config = dict(
    num_hidden_layers=12,
    hidden_size=320,
    num_attention_heads=10,
    num_key_value_heads=10,
    head_dim=32,
    intermediate_size=1280,
    vocab_size=8192,
    hidden_act='tanh_gelu',
    norm='layernorm',
    norm_place='pre',
    norm_eps=1e-05,
    positions='learned',
    qk_norm=False,
    attn_scale=0.177,
    bias='all',
    tie_word_embeddings=True,
    parallel_block=False,
    init='trunc',
    init_std_qkv=0.0198,
    init_std_o=0.0198,
    init_std_up=0.0198,
    init_std_down=0.0198,
    optimizer='soap_variant',
    learning_rate=0.00281,
    beta1=0.95,
    beta2=0.98,
    weight_decay=0.056,
    lr_head=0.0121,
    warmup_steps=200,
    schedule='cos',
    final_lr_fraction=0.03,
    batch_tokens=131072,
    max_seq_len=512,
    doc_mask=True,
    train_tokens=545700000,
    max_steps=4164,
    dataset='wikipedia_en',
)
Each number is 128 + 24 x the weight over its row's rms, rounded and kept within 0 to 255. Layers, rows and columns count from 0. Numbers have three digits each. The size before them is the row's rms in percent of the matrix's.

# up: layer 3 MLP up, 1280x320, rms 0.105, rows 689-770, columns 80-159
# down: layer 3 MLP down (transposed), 1280x320, rms 0.1, rows 689-769, columns 80-159
up689 100:089102118136127143084156163114103122141122134130104109115136115090113107081177141103132130159137108137119144145096106137158136105116102131070162150094150086155086092120089141089100136137091156110154147124143128143137161076126135125102162131
down689 103:126142119129084143176096102138144136093132137068084134101105155139087159173108113136117144107135169175127115134156107157130088154145139150146112068112147142096153151129168100161150093112165132173126074148118136135132135151138101129133099136
up690 106:097126105137126168098128077160102122137135137105138173087142114103151109121141159120103183117102113113104114136072142101103105105129140152106181148117136083111134139103128091108134099108129128124145128137157069145134147113115139124153178146
down690 103:111139128125156079162188143103192094143136125157110144146101129052121139123142093131071069134123149112141140091176151148091148130130112140118166165139143144168128163081110135156138101180128176107113117151135159113154118166109137120135131125
up691 104:122124140094114104098147099190145122145155145102133122129048136093109131120144129147076146139098093141125122130123119126146165105168096124125127104151120130155140095136109174106136134142154125125118102153136140127132143108078129157114124130
down691 104:122112110140122120119119129089151160108076140120138158120115138140110098145069089127149094107129162116150148169127144156137151147132175124132166158119114123137158110100124108155153108153122110098119152149141126159120126153115100142107132123
up692 098:145085122131150166105129155119143135112176136118098113106139190148150141100151152152127124157103145149144140109077102165144094102137113156126092144131159143138118127131103090113119154148118117104137116119136143110116150128134123141154097119
down692 100:169132180123149113115127120154136108104090153114115141151127102115137098144094134129097100131139133098115137126158124120152131127150177123121137131116126140078107145114112156098177106126110157152156131150147105082090140161144125154119142164
up693 093:093148118153103144127148143121117151170136137101121164141145133114097111113136145133111129134078152087138106120143113105140093160130081112137123130156128092142123124129137130094072128167101106136139126142149108144127113109087117150132073138
down693 096:136148131143104140093156142110126129137091128100159161123112123081122160085100126125108150096128131160126126144119126147111128130148107140149143111132134104120118159119085100135066098127076137109126090118161155086140140165122129128163106138
up694 098:154173140129127093111108113160134107094104093162102094108170107143147098141141094096110112162146136103099130152118145082060129190131143099185161128156121085114145090156108117107143146113136124086135105110143139124150145127116142167159118149
down694 099:144128151094110143110111087094167099129116158119154144156080117120083144171091112114101187118134153160177127179165181105123090100124110132126109112128110153093136135117171113104097118120125164151159102106135094114150149155190135138130123109
up695 107:120118119176141133183155117146137113093141148170150123096147117134151123077121148109128156129141131126115128090143116130126112115113106131145133146163141153130132116171162121136128122133121161142128131134131056110150150131138167154122117150
down695 106:142152146096099167108106101139117120121167107132100157127141120123091129152148115124119113141129092088132190139144121150159119133151127107146129123144106144126150136136133183139134138138137128126085153108148171173112172126114074131093177161
up696 095:170162125118074130135122131117136129123131140125129160103114104162105114174116126168089131127167159102127128098125120104107134139099144122134130130080123118134105121117086129144134086129148117137132106142151137109125159070098140133193140186
down696 101:110124155116120151124155138141150101139165139089113110154101137105129150131104151147125118126139141165152122138130125131100182083163141131062099121146134115147119085133128149135130128130120138125098124119123130098103165106116091165130171118
up697 095:089126129107126123103082092126149129125129130155163096166183118089106144140123155159125121137137101122135116120141132127142138138162083139102154160105146139093152125121167126092151136136126175155131117129107131143106148132156117106157122122
down697 095:101108170084125164140158147139164165122157092113153140096115102148100109115108095112160128109116136122123144172118090108134136158128149104136138143133125134086116145169158133159090127129120101167089138121136110128128123060117135114097122170
up698 098:090115116147118129128129158149111111139127093136137096150123125121149120130115143143098131143133101124138141146114116153129144175109161134137129125126193133154106121107138165112122118124151151137155132146140134146119106120165187081103107127
down698 107:126094111164149104121164123129104116154175111119108145134158136144143129138104096110148133086110117138085130090118179109155123126147087134142123122138135089140145103140131120143129097084120140125140090122097101139163114123103133118147151102
up699 095:165086152147133133132155135123132145132089103112111158138139127098115090150117095103135111132101130083102119137139173126115107137157127110105103136153124149107116094175130091127114125119095086148150137155106126117115146131168123110130115103
down699 098:113113142142136124143141105159090136155181113153087110130119114112154144117102183076107145132098137136167110109120087110118141149081127130111155122124106104126102145120164104083145114149124125116123158162124141090142148160103113127124170122
up700 102:140067117146136122128085112121156159155137137124124138121127122107162127114116088129077130105139144136179139177089152148168141159138141137128108079150128102114124130137187122081160197130088150147097155071127182160160103129138099124121099113
down700 097:157132081069095145114163125144118092119125124108131130168144150091152101098136134105168157133119157089136087078112138131135100123181091147111120139139115120143104120114133140100065092135149108093136134134140143118134136150138177138094122174
up701 095:092142177119135149138106132118111106137104139105110144128127124120137140097133126152112145143199143151103113142174183135103103140131149140130122097126119155153127094153112134172128122133126128144144094124102140117124130158144111105134114119
down701 102:128100103135123121099141116151120140114154096087127155100110107119145155089199120104122184150145106157201139114134165125096134105105136167107137179124150123122130155089130132120131115119161139131167122116093143107151115147160107137134151070
up702 098:143109075122144136105117146140155110152164102136138123101096155140101154124136150133148100120104142106096155113126156090064137119135134110153129126144147162137145140149139132161161093125130140149123122142125113104140132130118153172144100138
down702 094:107127151120157115141148128143131158095052132118135129116128145123176111151166115088187162142154135143132110139118126132141138125137155151123131125093078119130104109158148132092134126121120103146108147104130164119135106131097091080159142123
up703 106:110110146105140117159127130088119097093148131094166146112171138154135131114143139076132097160135127113142131180145143106101129154146101144112135130115119161136124100108112130152102128122123148136153142161138142199152130121082162109140130150
down703 094:145139139130114125082163172141146170172106125162132149195141120097118148156098140187108122128124148143179110091118125121170162075153157154127169127154101096154119123165096114152146096158135127164134148153168114074130131141137121131113178123
up704 099:111124109164137197120134127130134129115136120122135109143138105128157179134112187168148118170141145151088112085162131147153135163149106140120142117146133078173117110136166104119162140154114148131162125116126115113135127090119133106112110091
down704 091:137135154119166097129127119127115139131145134172110101134119135109083103124111119101127160145128136068117153151144133126119120126115109092129110159100122155104157115150122161122107077099150132073136101176166133119146129129133110156106129154
up705 102:149132117127194127138097110143135071083123151130120117134145131096114139089164094086141140125140096100152079147098131143080140141125099162144119108140097108163124120103143149128118142087071097109144150122122140129125128146130111136122100120
down705 099:130143136117084127086122104152119141123066096149154145167087143138128137122114178141117162145156158145144137127115111086106127108131133085134114123148086075138137093104097115128114156158145103133126109140092117096166115091115106072115163137
up706 094:179156109095136147147128122161105145125124141093099138127155095118111137142102121178173108127103156135126124142133142137155113105112131123149107111146110134109144154081087089103132140091143069121152143152126157142148093089120117117144133143
down706 092:101130202147158115172093113128148164119117103092122146130112127119147163113119140111082148141142141160144116151133098140170142117115188130095151181100135133111085134131148130123137073134128149163115129130104176126110127116127101126117153135
up707 095:131128138158105131137178123156162151104145067121152184131128130115134149112099120117159143120162121118140146136137099134167169099123123112113123103133135095159108124073133111124101073120103129141141121150135128119135100064103120130115108126
down707 097:093153101085132098134111109111095092165132166098086127095103105128119080117123101105133112111102178122174145096123146143129092122116161114115119155164139176137119144159141123106161172147167129106111131124118144125124142128125161114138110158
up708 111:159164122157099114117151153101106141126137072094130166134099111133108125139110185109123151100153163122146139149111120132174122150113143138094143141149136104151096130134119133108139149121141085135173165124151152171120128101126132167135149112
down708 104:131129165128128098116151084146143087137112134162156129145133173138151135118121149132105106133129104108087135129159143135127119106128135157125134121127122161134156147081132119138118114190109123147111101174105106124147120179083138119138122154
up709 112:140122138139156112166147108106086117139112120109114160094153110160113150165131166159094108123117130131146099124114134149152130122132137095113147154143140118095082109093128148099127136137136151158113088108166131154176121109121132087125144140
down709 106:151131112091136192119107148159170175103164144144117092170122104108164136121145115123124109135146125131109111136162126123133107172115091094116109081164107148147157161154149156152129135138093090104144130087094107126135147133160118128162108105
up710 090:141110163154134093107092111151171113130142113125139129136108140176116133137105145128145110133163141110132062122129145108125137165140068141121143096093152178134145195087114080157099127137127151143108115176110123109128134150131145138115123175
down710 098:125139127133165120154099079113131120113117089138139139147118108121151154109127111066126094113134140118139107142122161093146123072104117141109146118160113124100110093132120142117149142124168154121103111120152137166141155153081177130145113149
up711 099:137147122160136065177151161151118134096092127135115147192092143096144118172077096148135188115091110140145141127153118159158153149121102102152115145108136174116133122144136133126066114113155129143134154128129134129140132126115145105125112140
down711 108:127123126131137126140136163134117127117116131156114116106126157070134152139103135118119118140107169095147142124126131104132100141131099125155087049139122102160100171142141134090160086111136107105102123139095125106124136130125074124144119121
up712 106:123162105149119150145144093126184125102127123167107115122099128154091117135160145124126100132127138099118132141096142138168134141133100084158096144143158105139082092147126120140078158096130111132178133093178128122107137123111157105103134114
down712 103:158135176161106123114184159138119114120106137087155142150148131143144128108082108165104151110152086123107071134162161114117123150119137165123131114107132116124148134142091154102174127090128099099098144118115100131119111092101115144147104111
up713 099:127120124076154146130102117173113143143140135101154146161090144086083120108158139083161181141118121121116116158127117090099093113100121140122083123147124156114144096147110132127088149143128165125130102148115144176135097134152133135143126141
down713 102:127130171131066147111173131124121161111160144127143137140138102137117084101093150147142124140119160137166140120123125149111135151124124152111168141097158143157095116127098126157168142114159146113138148139141075152123113145129130155135118155
up714 111:138130133075134079103115112146134123152119098147115123117139146143141101139110135129109120130096117134103114120179136111120087129117143151118158141095138151150100145112118150148108159157173136145097121140123171149144112173170118107119114087
down714 110:139106126137147099110105165132137117075126087101118128147111164158125129141154129139128118134157107129127135097120129129156090133135132091126119136164156135098110093158094153135137121103104123138156106119112133083111099084130176116096113115
up715 098:141149100143171167098110129131107084129167125102108173109118126168124129102093166147151120106117127136135142178122136086127114139132172105109113122103123157102125117131134137166127149116125147112141169101097106146156182123175177121123139092
down715 107:166174103122102101131149112139115132112145165156123144105146160100097150115132133149159143119108177127123166122093105167132105154096165100106144135190104138119134091161153125118161197127122128170125118171143137145100125078095103129134102139
up716 113:126076103123138049115105152120110114104148158159145136096148128124127131132118107176099140077099116118117143187140185109154141137102176165141154146125130174102167140146148136127124095125116150190185092117112114115113152171119157134072116158
down716 099:102097094137142163132150120146141169137101111128118103168150098144143101138153156111114111117150106143119135105127111133121178107155121098150106140135127077134116122116092137096120155114126138083072145120097181130126109125149093170139159138
up717 100:071159113130131177143154159167135135114099142106118153160104076085115128103079114103093121133086120141102134170115154127133154113139141139116156134072169124099185133143172134121151101122142155174149142143149097146139139125098132129152109151
down717 092:095108152120108152169144118063139107146166134124147106109111149140160110114129140119111113147156085122140113088137125097163090114122122094145140132179152115114082121115120156147130103142116126099095094084107147105114118107160125122153127133
up718 101:134088153098135099100162111093120119129142122125161137077123179106123169115150134096153110133137156094103108115152152114130134102104108192126133149139143123123161118106147149103108123157179102137154106147131134109132151137115132101121119134
down718 098:118132151115067110181081148080108118121135117145084103164115117157152114180127099137134140153144142134112107091123140110116165132148164109150126137141116130148144153069141155133109184101153169133109137119169106135115136099103114150129139127
up719 101:141165137129135147135152144097092112153121098106137156120116128090113131128121148155137143114136144112114188128083134122137088112113116129085149149149153096108093124118148129107161124122123163116096110143114142114113111123131117131100158171
down719 100:093086135120130128122101103155192134131121133133120119185151119157159131133124093101112097124125121152123095117135105139136196147177086130134129100111103137135185099152096122120118107110148163137162126128171115142138117167110093105126105124
up720 098:170129172174109150061123146173129134125130100187145123124125172126143106168123133151096132108173128101127087110152094131141133154151147122144130115132122188129128123097134143128139061158112117126128127162137095086105128139092151151144156126
down720 100:101109128139136090115097142142125143128141156103112132111184090136133130092111120163093108157147119166127142117150174135120144136164100153130097091086153109149142161125139122096136155106113098136140080105118118166145175116150099136129162107
up721 115:115148183124139136115140117113151123122131144132154124130147132104133142117133134121126131125121102114116087132103109139110139133108127142155180114140160145117139110154141134148085104147173110119141127155138110144133152184137079128145130113
down721 101:155103121132096108128111141096133116133135133138114167134119130125096152166113108167123113155153181133167145158120175144140143106135174166167128139091136147087147163135105139129118143105134083105102121145164116128095124149096117128137127151
up722 101:141120126106174151088141134145135114168138162166132145111117128136193125086127127114138132109149124134138132115125106108121129176136113112113098139109101122114163192176150119160125143165186082122171107116093135079141103081135129103116147161
down722 101:138109121117130116124106127122104101129166119128116145157120142140101146109170138153129094124086103125127103136159121074066133133097149099144111108131116135108150099134163108113159138112163061149100187144124108130098098111124111131119114152
up723 100:164132118122143154114071117129152100091142143081137091137108118098129122123133155155140145159109149103129140074144125171147112132111141120121135120126116108164099136140147136121165111133145117147128167149123084117137156138116145122127133137
down723 103:084157128114119117148190094103148128147126093140118120116142124187123071106157134118084138113157115092131118132180118110125128114106115119123102131122124128129156115134115143079128158119086178149115101155149140124126113146124152097142125139
up724 108:154117151139126146151093101165153126128132128127120111156174156128121128133162123165150176146133160109141151149145175115122118132102094101143164211158095134105101119094132086101107137101127123152185102140136094162110121150146126118094145122
down724 104:132118124133114112101126116168113143194134138146110110089106124108105113125140177177119145123095123147130115143121085147134137100125147168138138088094153130126148146099175095105137175078146141139140109080122129133140092134164148127175080159
up725 106:139114132101140125120153075186126111141115107152115132148145133145133099084105138103165173126119132121119119130102130122129143136118106119129089156124109102123142136142096140121146154101154110099124147142142150152125125149156181138163100119
down725 101:126154168189105138138116185113110163126149127139167114103090126110162173113147128104110118144127143149131124111191147124112132117116154128163164121143131124125129115107139117140093107168123193165114159100131102068121168130096082099176149143
up726 106:143133156125127124137105111164126130136161148109140174177136094105121099123145110113166116117151120093103126124145132155139100146148132138132119081127068128092157176131148128125123110105080110137109153120122133112181160143140109114169155129
down726 094:098138171156141118169135151113117114097099122117120116100147093123110152089159120111120118172107170171139154122102104132129144093078118092107140171059138144137149129129087121095124118123166130060137131130117103163129126128100137129151130141
up727 105:103080129141124110165148122104118133135131117118066158107139151126120146081156160081135155130107163108135142117068108114133071146118114109132120135101134128107138159112139114122114119140176130145128144122129166130118152102113116111138132136
down727 111:113100064169115146135118146179136122132155142099110171144131146088161127110165104092111154125137110145156124112129101141089158104132139148099137100078151178161120112131139070172140123136148132112106148116120103167127146117101134126130144110
up728 093:152132150120106123084134156120125146127154119142136131134105128119083090065173082117110106156161157168145133130108134096130154118118115156137118145151103113134124106137157120163154170130170105122126104108071153112109103152114115146124115156
down728 094:102116105118149146161147086126089125092156163099118139174126105147157145151138138169124146108165082139139131104159161141125123131102150117150115192084155149088150183132137137127123093147172162129122094160153076123124117134146111097151125166
up729 103:142095152132147183119113154079121084139102150123107100171106132144134088140117125120145164145118133130128088159124142165178124112157166137119136131090128154149143163128100162103138119104107102117103128091179154100126170126109119115129141119
down729 099:118152145175125096099144148140128178121120100159125081094126127098141172145127161076154134130116137126146123139107122142072169154118149126148094158161115104100116093127126156131142059130111157123127119162101159147118145119109126098087144097
up730 102:136121116131083132138160156120127149152112172125136188118122106145079129119163143126094141160106142085140140143134106100115132141148153147080084109110128098139118170133148127131096099123108134097137174128124119194051090128104120141135062110
down730 107:118126143101161100144114074117114131165127098123104112111120149150094104117101101109175124104132119122125134083110098152115129150126127142148106196172134138086116114112104136131155156141145101146163117108144143084132142138157117113109098145
up731 104:159167113111138075169167117130126117125112148102128140101126134121087157150115110151095123148155171144114090153128201150132119153141156141169105109126155072117098103126110114152101131146109146164140147135131194114127149127118126112173138170
down731 105:144097110093131124090125081111179118111117115082123134127149152099110128146167133138100124116129088116182106102171075128108118122092137090114143141179076132111151100150090136111115177094100145126113094076089095142154130094122136096123122113
up732 095:159142157116130132055087125133119098140175147106106174173110141082156094125178129151159164133119154107103140104143109068147080132104111147112152097183138133120134123102153133120164093141123109148130131154139113117119085132130106139160178157
down732 095:166135151124148130135169160190149156130123114139095110125119139142088170115084097099136146156136111130123126128134132164117155111137067107097110145119105114107105148113109133134102185123102141137108130123098127123129185165104141151064091099
up733 102:149095103143100118157137175160148143110093137151132159149139131143136121087122107147145093135139088090098116141102171179104119116091137143078151127151151154118144146111130152114106094131139165126159107145129113120128107139133170107125126110
down733 099:139134171116133141121131078122140143170108076121134133099118108100095150127117152142113110122103179135160152122104087077117148106107163123139144153156132133162144107105094046152143107116147134096122159131137073115147120144167114118137112131
up734 103:073116117110173173123134151072146144130086147116122136159135119119155175106149131113092101165097090107118130122096084157142089143119133128137158111114084130120134104125155160171146162125114122149121112153124111135153159075100138152131123138
down734 101:164121178157051121172107103144070139108133110110156139101169127130137136133137139148170148149154111092117135130135141125101159119139100095107112161196153126131119134160135146108115089145116148118146129095113130144110127134161119112183075107
up735 112:149104119130120130092100143102164138106117117116163117136113131094150115122124126199081135148137158129157138124128143122155147136167163137102119107161175155112145165097118144128100109121160137139133133145082093111139169157135124118149126102
down735 109:084117136108127135113166128123084116110093126145137128124137109098126181093104106116132160160170140126110121107148141119127123108162122159183116144123087100106127117120109133144123172118088143126126075137124142117092104160083105131125143098
up736 101:135144135119098119100150130096122134126108143102098137180073139164151134091125128123147170077181149107110104117141120093140170145098130169129115084165105145150107111127156137135113166143109186128109114125124121120159152136145093159129197111
down736 100:141153126168144152138127133155143079152129148095140142116171138077148140149112151098089118167115079154127142124143113168112132141147162148084150164127100095139122089178105117126122104141131071116135162113159155105095122183170140087137091134
up737 093:176176127153119139108128125163147117057105133126187135095115115128106108129131125113108086090123113113120164114117125104143136097159142173096143176144101107120113141135151130135136179186144136181129121155098117141096154096145131121117146105
down737 095:084102140160151122121154148126134149180169152085070119175139134120156159140135100135135133132142121125137108141140134110150089181101095087124175133111125133161124120118108141124092073115116109081162147154165130154138135125163147139133088141
up738 093:095084101155143145146102122132122120134156155133093098115144134144095138151115148117140156138172164125145094151127133152099072148126157127092117113113129133161118142119136099144124129113125141144149145133121111120110190134160180138112120151
down738 093:106136096104081127167159151182151098145115080116160160115136169115146126145122156123175157171128148158156140078106086159170161147125125113101118093116115129134111143121084075149126164132162139125109133163169140112181108146143127144132125157
up739 103:090164151124105162094133143130131127139160112093135089122149134133102155111112123097114153145105141136155161129143109085125131162204144109119120123161128136128118150128129119152089096123151111086152129119164160122101138103161117159125190113
down739 106:111139126153119122156140150162122155096096125130138106153129110127110116087127189159097120149135102133094137131168140151157088071066120112154087123141129134118109071152143135100100154146157107139148123145109073118153123119144100104168109121
up740 096:141137098158123145128123119157163143170080121164180144114127136182169151142150108144077067167168127142156140136154133140101132117120117138132109153089113122121092170152115149137149157142098127146077117134099160106118180100147141104108141102
down740 094:135133167094146119122110155155130130122081124156112124129136128140136114133157095147136125113088118155116163102178117139136147155107107142136108134132109085160108103091118111207104103102133123093163138114153121114111086134134145103133126164
up741 092:126129133191175129123139108101120135143118092131122109123109078124144112124130165123143108126075113173109153086072119132117134164117129131110123081144174110111079116133113130094106121122129144130167154138132150170141119130149129134154121099
down741 088:108114119112110139129131098132141130117178123134089150117119130114125119126146112145093127103143162084160101137109122105157158106170143116142128174119106181115162113123158130121118139132143121150122079138095076104107136136119137131097101111
up742 087:110155142130105093102108116170138143114093122125135143129110176151106146101129131094146096107133085134116170154157145159138144144128142151112107111122115119140123123104157139126104090099112143143140191084095141107115099169132136139138142112
down742 090:105116101125140150130138136127106054111168140122098118123149087143147140117123133179130102131099123106141113127121117105122107106112095144110121124115106116119169138126069108171167137125120130105104101172173114137141152072132133160096153154
up743 103:129178140114111124091136151151076141163106099114122100152170122121128143135144112160179170110133121155113174134127113137147120152121087156144134124157103070134120113151137124117132094177120155153139124073114117120112136115180113189122070124
down743 100:099099103143134137163148113119120119122135119126104157123096148157130149097133116158088122144096180126175104097137154107131144110121134165162130157108125184115119159140122145138121154126118101144119130138103129151137167113106138088103152099
up744 108:155093126106138127171129129102115136126119153115150118094137131132143127114103149106135146134126131151105101108106107118120050101093139140128160126142133130135143090125140139139100111171107155161147110149132129114158160149116143139115132088
down744 108:154106114160124093082131140102135096140120121163121128160147140091109139161110122165112115182123177101173098133128160146102150137130127121137122112107132117120131179137145090081162138154125104142119106143149118123138126170126148124143095115
up745 090:163135154159129111109070127096120132150131181122175073137142095155146118074139093101167134134133160123115105123123148112163128110114134102140116145122099140071104109098148109115122106102148168103068131137120148164093122140093114108134144184
down745 094:122126116127106143174148114188185135111144118128131124086126114137115133136109143102136162144186100121102169122130113187089123142122167143142139133139128132138116086132128163103133173133101125146109155133185116110152114123121139145129111158
up746 098:145175137154113095076105141128105143137138126118121127131132116123150149135087088075180119089137148118134112141114094119153112130114150136125154088176138128109137154131114135118132075139113101136144109122136113098159151130156102110143160132
down746 099:130163114107105136147144128107155140137112131116115142105084085133129122120144167156098162148121128161107181129169118144134112134081105131104106120122108139152134097182142141136154190105150147150175151152163133140124100129117147138113128137
up747 102:169120133109141128106121152191136109103118152129122125138117116132125106139078115138142181111130138121123085142125133148089119088150132122137163147137129143121115137126120121129145150130143165177121089131119127093154141103153161132170138146
down747 097:129139133167101103155119118081149103160131124152142134118106109131150145098112143139092113127143140132127138108122141124162132121166165142114133095149099060150157150157135119115109108123125071118122163116145142171089118163099133130112127139
up748 096:103140106129112149088085163114088099155194112116110155125147148109127128123130141112156108142181129131083131135107140122140160126161123102145153149150153124117158152140142152123051165129158132130139144108122163114173130153143133098148088102
down748 100:117154181114136111130136126113135147111071133121118128132122122118131110149106118093172141129130133145157136144134119154150105122108170129108105139118079137165093122139096091164170150111121111126136146165150082079145127144109102128112082116
up749 092:162088145166133132113146110096159138144130118139150150132103141168127129121116127165135122122072149121138104162152137114120123100134160140099165118119165139152097129129144136139121112119180114113148099105082123108175114182125088091142157156
down749 088:095132144115102109131113134138078108133101154140139167078112119095123098157124156087132146185135123149089148119112141171115134151116171137147110133120067093145129111122127076083149150125084150130112152155159142144064141134116113117135089123
up750 103:110094091153156096109128138119097109123110178139124096128144165120137141105109141145131136094120112096103131107096136164139148121152158123153141090135105122133156123185097118148091147128126129155128098099137132064148161134108109125130134166
down750 099:083151143118130117150135113096144108144151108104180076109068084128096132140154169108145113145071174153100171124097117119135112131142131109134174119115119138159134082153142103113118109107150174077154154166119161192094123115119151135201168134
up751 093:153158093099118140159154130132106151137113139126135101131104121136110116151162142122130151109127133151114155126124125101080139175145168111139100127090124138125131159131161033107116116132104095073159134136164142146148126126121159149132116118
down751 097:129116159095111175121098089108122120128119098129127137179091136115134110146104131135151146152148116127115157128152105124136133138158119148128143154174080124152079091140127159124149131109110117122089139125169130103139075097121126121094133151
up752 097:130101135081139132134111152108092120105122119127154131154119162126126099131145128114159126093126143142170144119170098142100141091156098112137157101117156107120130127125166119134170135130147128122131105141121152143145140136121071141076141129
down752 094:142129135177148150141139124103174143132100115158124147108129110118139124141094161114082155120125144137116119120119122047147140104090150146078152101137104135106129131140094098142128116152140107141167116143167117100111118115164152123141116146
up753 099:151144107130117118113141117139140128091197161141142123106133142148122137093124076126159087130150134145089145133107101121140108108119079127101141146119072125113131133099161175156112129143108117132137151104134130096164146130152113143103093160
down753 102:126091138101126113126164131135117116136067127155110131135144139122116111120086119084151124177113114146172099115134142154124111107088160100142111083130158131160118142140122154164128110139142155125115061152142169148108088156133128132140119095
up754 099:143132105145105146148113117128155153124138123154103111129174140124099139125122148103133150087125093102111084148157154144106123118127120101156087166128126107125112176066180137161117122136130113160137132149133125106106169129120114113127134140
down754 103:120113097141135138102161157147150168103094147126139138080125115105120082129104090152118139122148127146111114097121160118104140150152117184105128127104137135113095157124096136064115122169105135120125118156107106126113136120123152133152123104
up755 102:137109118121109118109080109185127131139104184134136124146131116166113103101136106120144152095112100118116109138166140154150146145147175125139127141112115149092123096136130154129130142119084156119106070103100148100137118145149142130120121085
down755 098:175116110130120113132135115114157099128121127132131120172133126170108127132108194125083149113120138129141118139133149122077156117121126140139158135138163118146131158102128128124115122151091131138126141129149106128117118150101142114135121081
up756 089:108136128099071104156110143114154136145076175076144146110123106122130117116113112167126177124161076128114115142108140155170130136142138141102082101129129125153163120119098127108076160120140122150149122132144161129136133122131130138099138163
down756 096:130150133119145159146124126126131165133134123154106142153119154115135103191143139093139166130112152099107152113103094151147117134114147140120143152161139086103113102157107160147115090129077152114147128176146130110112099125120147150125133130
up757 097:087084108120121142160167094150110093122115119111145164174113137154114128114120124088118125128144133122089114151147143114097138108140137161090128163132157172139117152097135111139120130143096150105179147127125158128162182136130123122154121128
down757 092:111156146115102106126101101113146130179126130125121080092120078086140104112152144138148124112113137188150160065148129084165120159141120096144121136112096126100129146136119136135131112111133124127125129100104104130117077123113120129110143125
up758 111:113097137109150127129100096142156141146112129155163156127135172155142119122114109117144131104126125116123111134107168128133125134120137130081124099107109106132092108145132132093151137118123121114155174094166125138163102135128152153152154128
down758 114:086150117082109168140103114126109137077106138088133171123148120110134158156124164117140139082160107126109129140144151137095110079125161133132168113160038174153121121175111115090103132109107104101119122121153149144161122143140136085149118136
up759 089:140160083129142085123148121103134126113119117155083112146121155148115151115144155086168136192133157069142160132188178153108142104132092138084123130136104130099113110197124115140124126162145109088122112124123109130108127108107142130084118134
down759 093:142101149121115174128139126105119129146126100104159159097122121108146122150144138118107121062136101147122128144086127113167168140149139106167150143128147104132119130116134100092111150120118137161128102124136159141160103118142133120136151135
up760 098:130116181138117132111107100140141123111125155124137115139098122096122086121093104132114193110139195083132141138159140121140129131138095125148125094146120105182136092117152106114154152179122138126175116107113128150164094139134124118150129163
down760 099:158177135103145100121138142134122106117158120089136125135127127136113135117108124130101126108153146117135109078117157125112128144177158162088076128136106103107089120122104187164148125069116126120121152150118130121132168074124098133106109113
up761 121:117141069127139123109134140154106120104118114087139104160157132112084145126166140146129097199172102097147093139117200113128116116097120110167114160124117134129117114102113140139107164142158105140150142130153104085122131080119136143151147160
down761 113:129085167096138121088143075116147129104145125109106165127109152132140114108133115131132134115148133118147131113094133173147107106162148145155150097136104125138177151149142213114117159102112123182116098111134156129135172143122138118142069023
up762 093:131137093163098115115128088168109121123065123125137074120137128146148141132167121112124132105181142125099111169128104074143155086186120121119145150132140122121151113112142120111146139117108146122168129141125139123129150160148069120141113118
down762 092:161129178112145143132113143080128094123135154117105122127130121143132093147077149127166122092097104143142137128149136153097132163157131149153137109159110148138175134146132151114116114104171087151112143109143158137112112127118131131134142162
up763 096:104082160143101114163137132094117118145175158125109173135127134119124117128135118144123122155144130135138089098135118104166118071106161102103108098142100132132116146097142135126146104113074145122189128138097152099123116117198075135115202089
down763 098:129109129111130143119167097101164140117100096090152136124107143123098155131114146124120073132134143102120136115112123117131194162163077183138147153113167124162099125125134115111142148181214130140100089145160121178133104122116122072135115136
up764 100:169128139121125102116129111120164164124169177121115143172133175120132066100150118123134108124166114129136123146080111152158112123153134159155115152154129094117067134147107138128146120139125093120116073126146170150112125128143124137133155138
down764 100:102128141132112106155141172160112114118062153176130073122122136141112119083096120094127118122112150119113133120148140154101127139129125121075122176139154119180144114118122153190119104102129144103162129143103118141111115134147136120142094100
up765 105:162166135117132114137092112126147127106135148165148110171094160088122125097134122111135142130159123172175140104086161162134124137120088147110163134093142124100103111109144093139120104137146110109087124117130156157129165135145107115122135172
down765 103:118123140128127151131174162105150130126100140097121139095137072120133130118132127066132112160134179097086097129125116128112144096115125146122139100134111163165129148157140145110126133128097130148104122113108120116105115101098112128102078119
up766 097:150119134164132135115115147049159148112131129098127166128123138132142085105186102098129107149136147141118124109127121117122134067088125136112112122119119123109116120154144101083152090151149127107184145134123153172168133147136129134183149112
down766 089:066121111117117108138121131168113071124133156186127150134095149107094165126081125139109150112121115115140110121111159154130121161171158128119131141145137114184099124084113124141109137108117111145106112130147088093100093132140124082093093139
up767 093:142150109132096178132112089091162110135120106180097152086126176123094109089158123110126128119106148121127134081146125117122140101167136146136127149146125116141130133127146152123136110115093118150166169095151130124110137097133152135102110152
down767 089:134130109115160132127131170126143138143123125102150128159121091150147156133125095134110102133112123122158141170110172106156113173122125121128100143127118115141136094150098130122122130130122139132128105137102116140149110102154072158127159097
up768 094:111127134122115098106129123171142133100145143135158087173159156096072114134131111122137128154146122102111172126115124102103134103164180111069114137103099130095131092135118168115067070108156144130137110111143143090123132165142140121103115121
down768 096:106137122120126164136114135086126128128114103094107127110069169141138162095204172110152137125130141141098138143166123164125128122098098103134134135154080129144179158117125126138154140137115105092130123135147145150153114128147134135107135125
up769 101:128147115152148114125122168099091132110125170120088160155137127148112119123123111136154090133170149126133102100125164149098158152186123132131133112124169167110170150150134103102111148096119121129153146085142154150158115105157138142151117106
down769 098:147154122115128124123127104146138109157146095153088117080136142102121162133113121049121130092110113108124157137112119042155083104071160143155159143150120083161104086127089136137141137144138107167078119161106153085122121124136119111127158145
up770 100:134163116121167144112103091093108114127139147135134140144093122136112156118148102108151109088155170119185119149152104116168135150152120125159083129152136160075106117109109121136138123175105133119123115150048154132146135129161079164151144152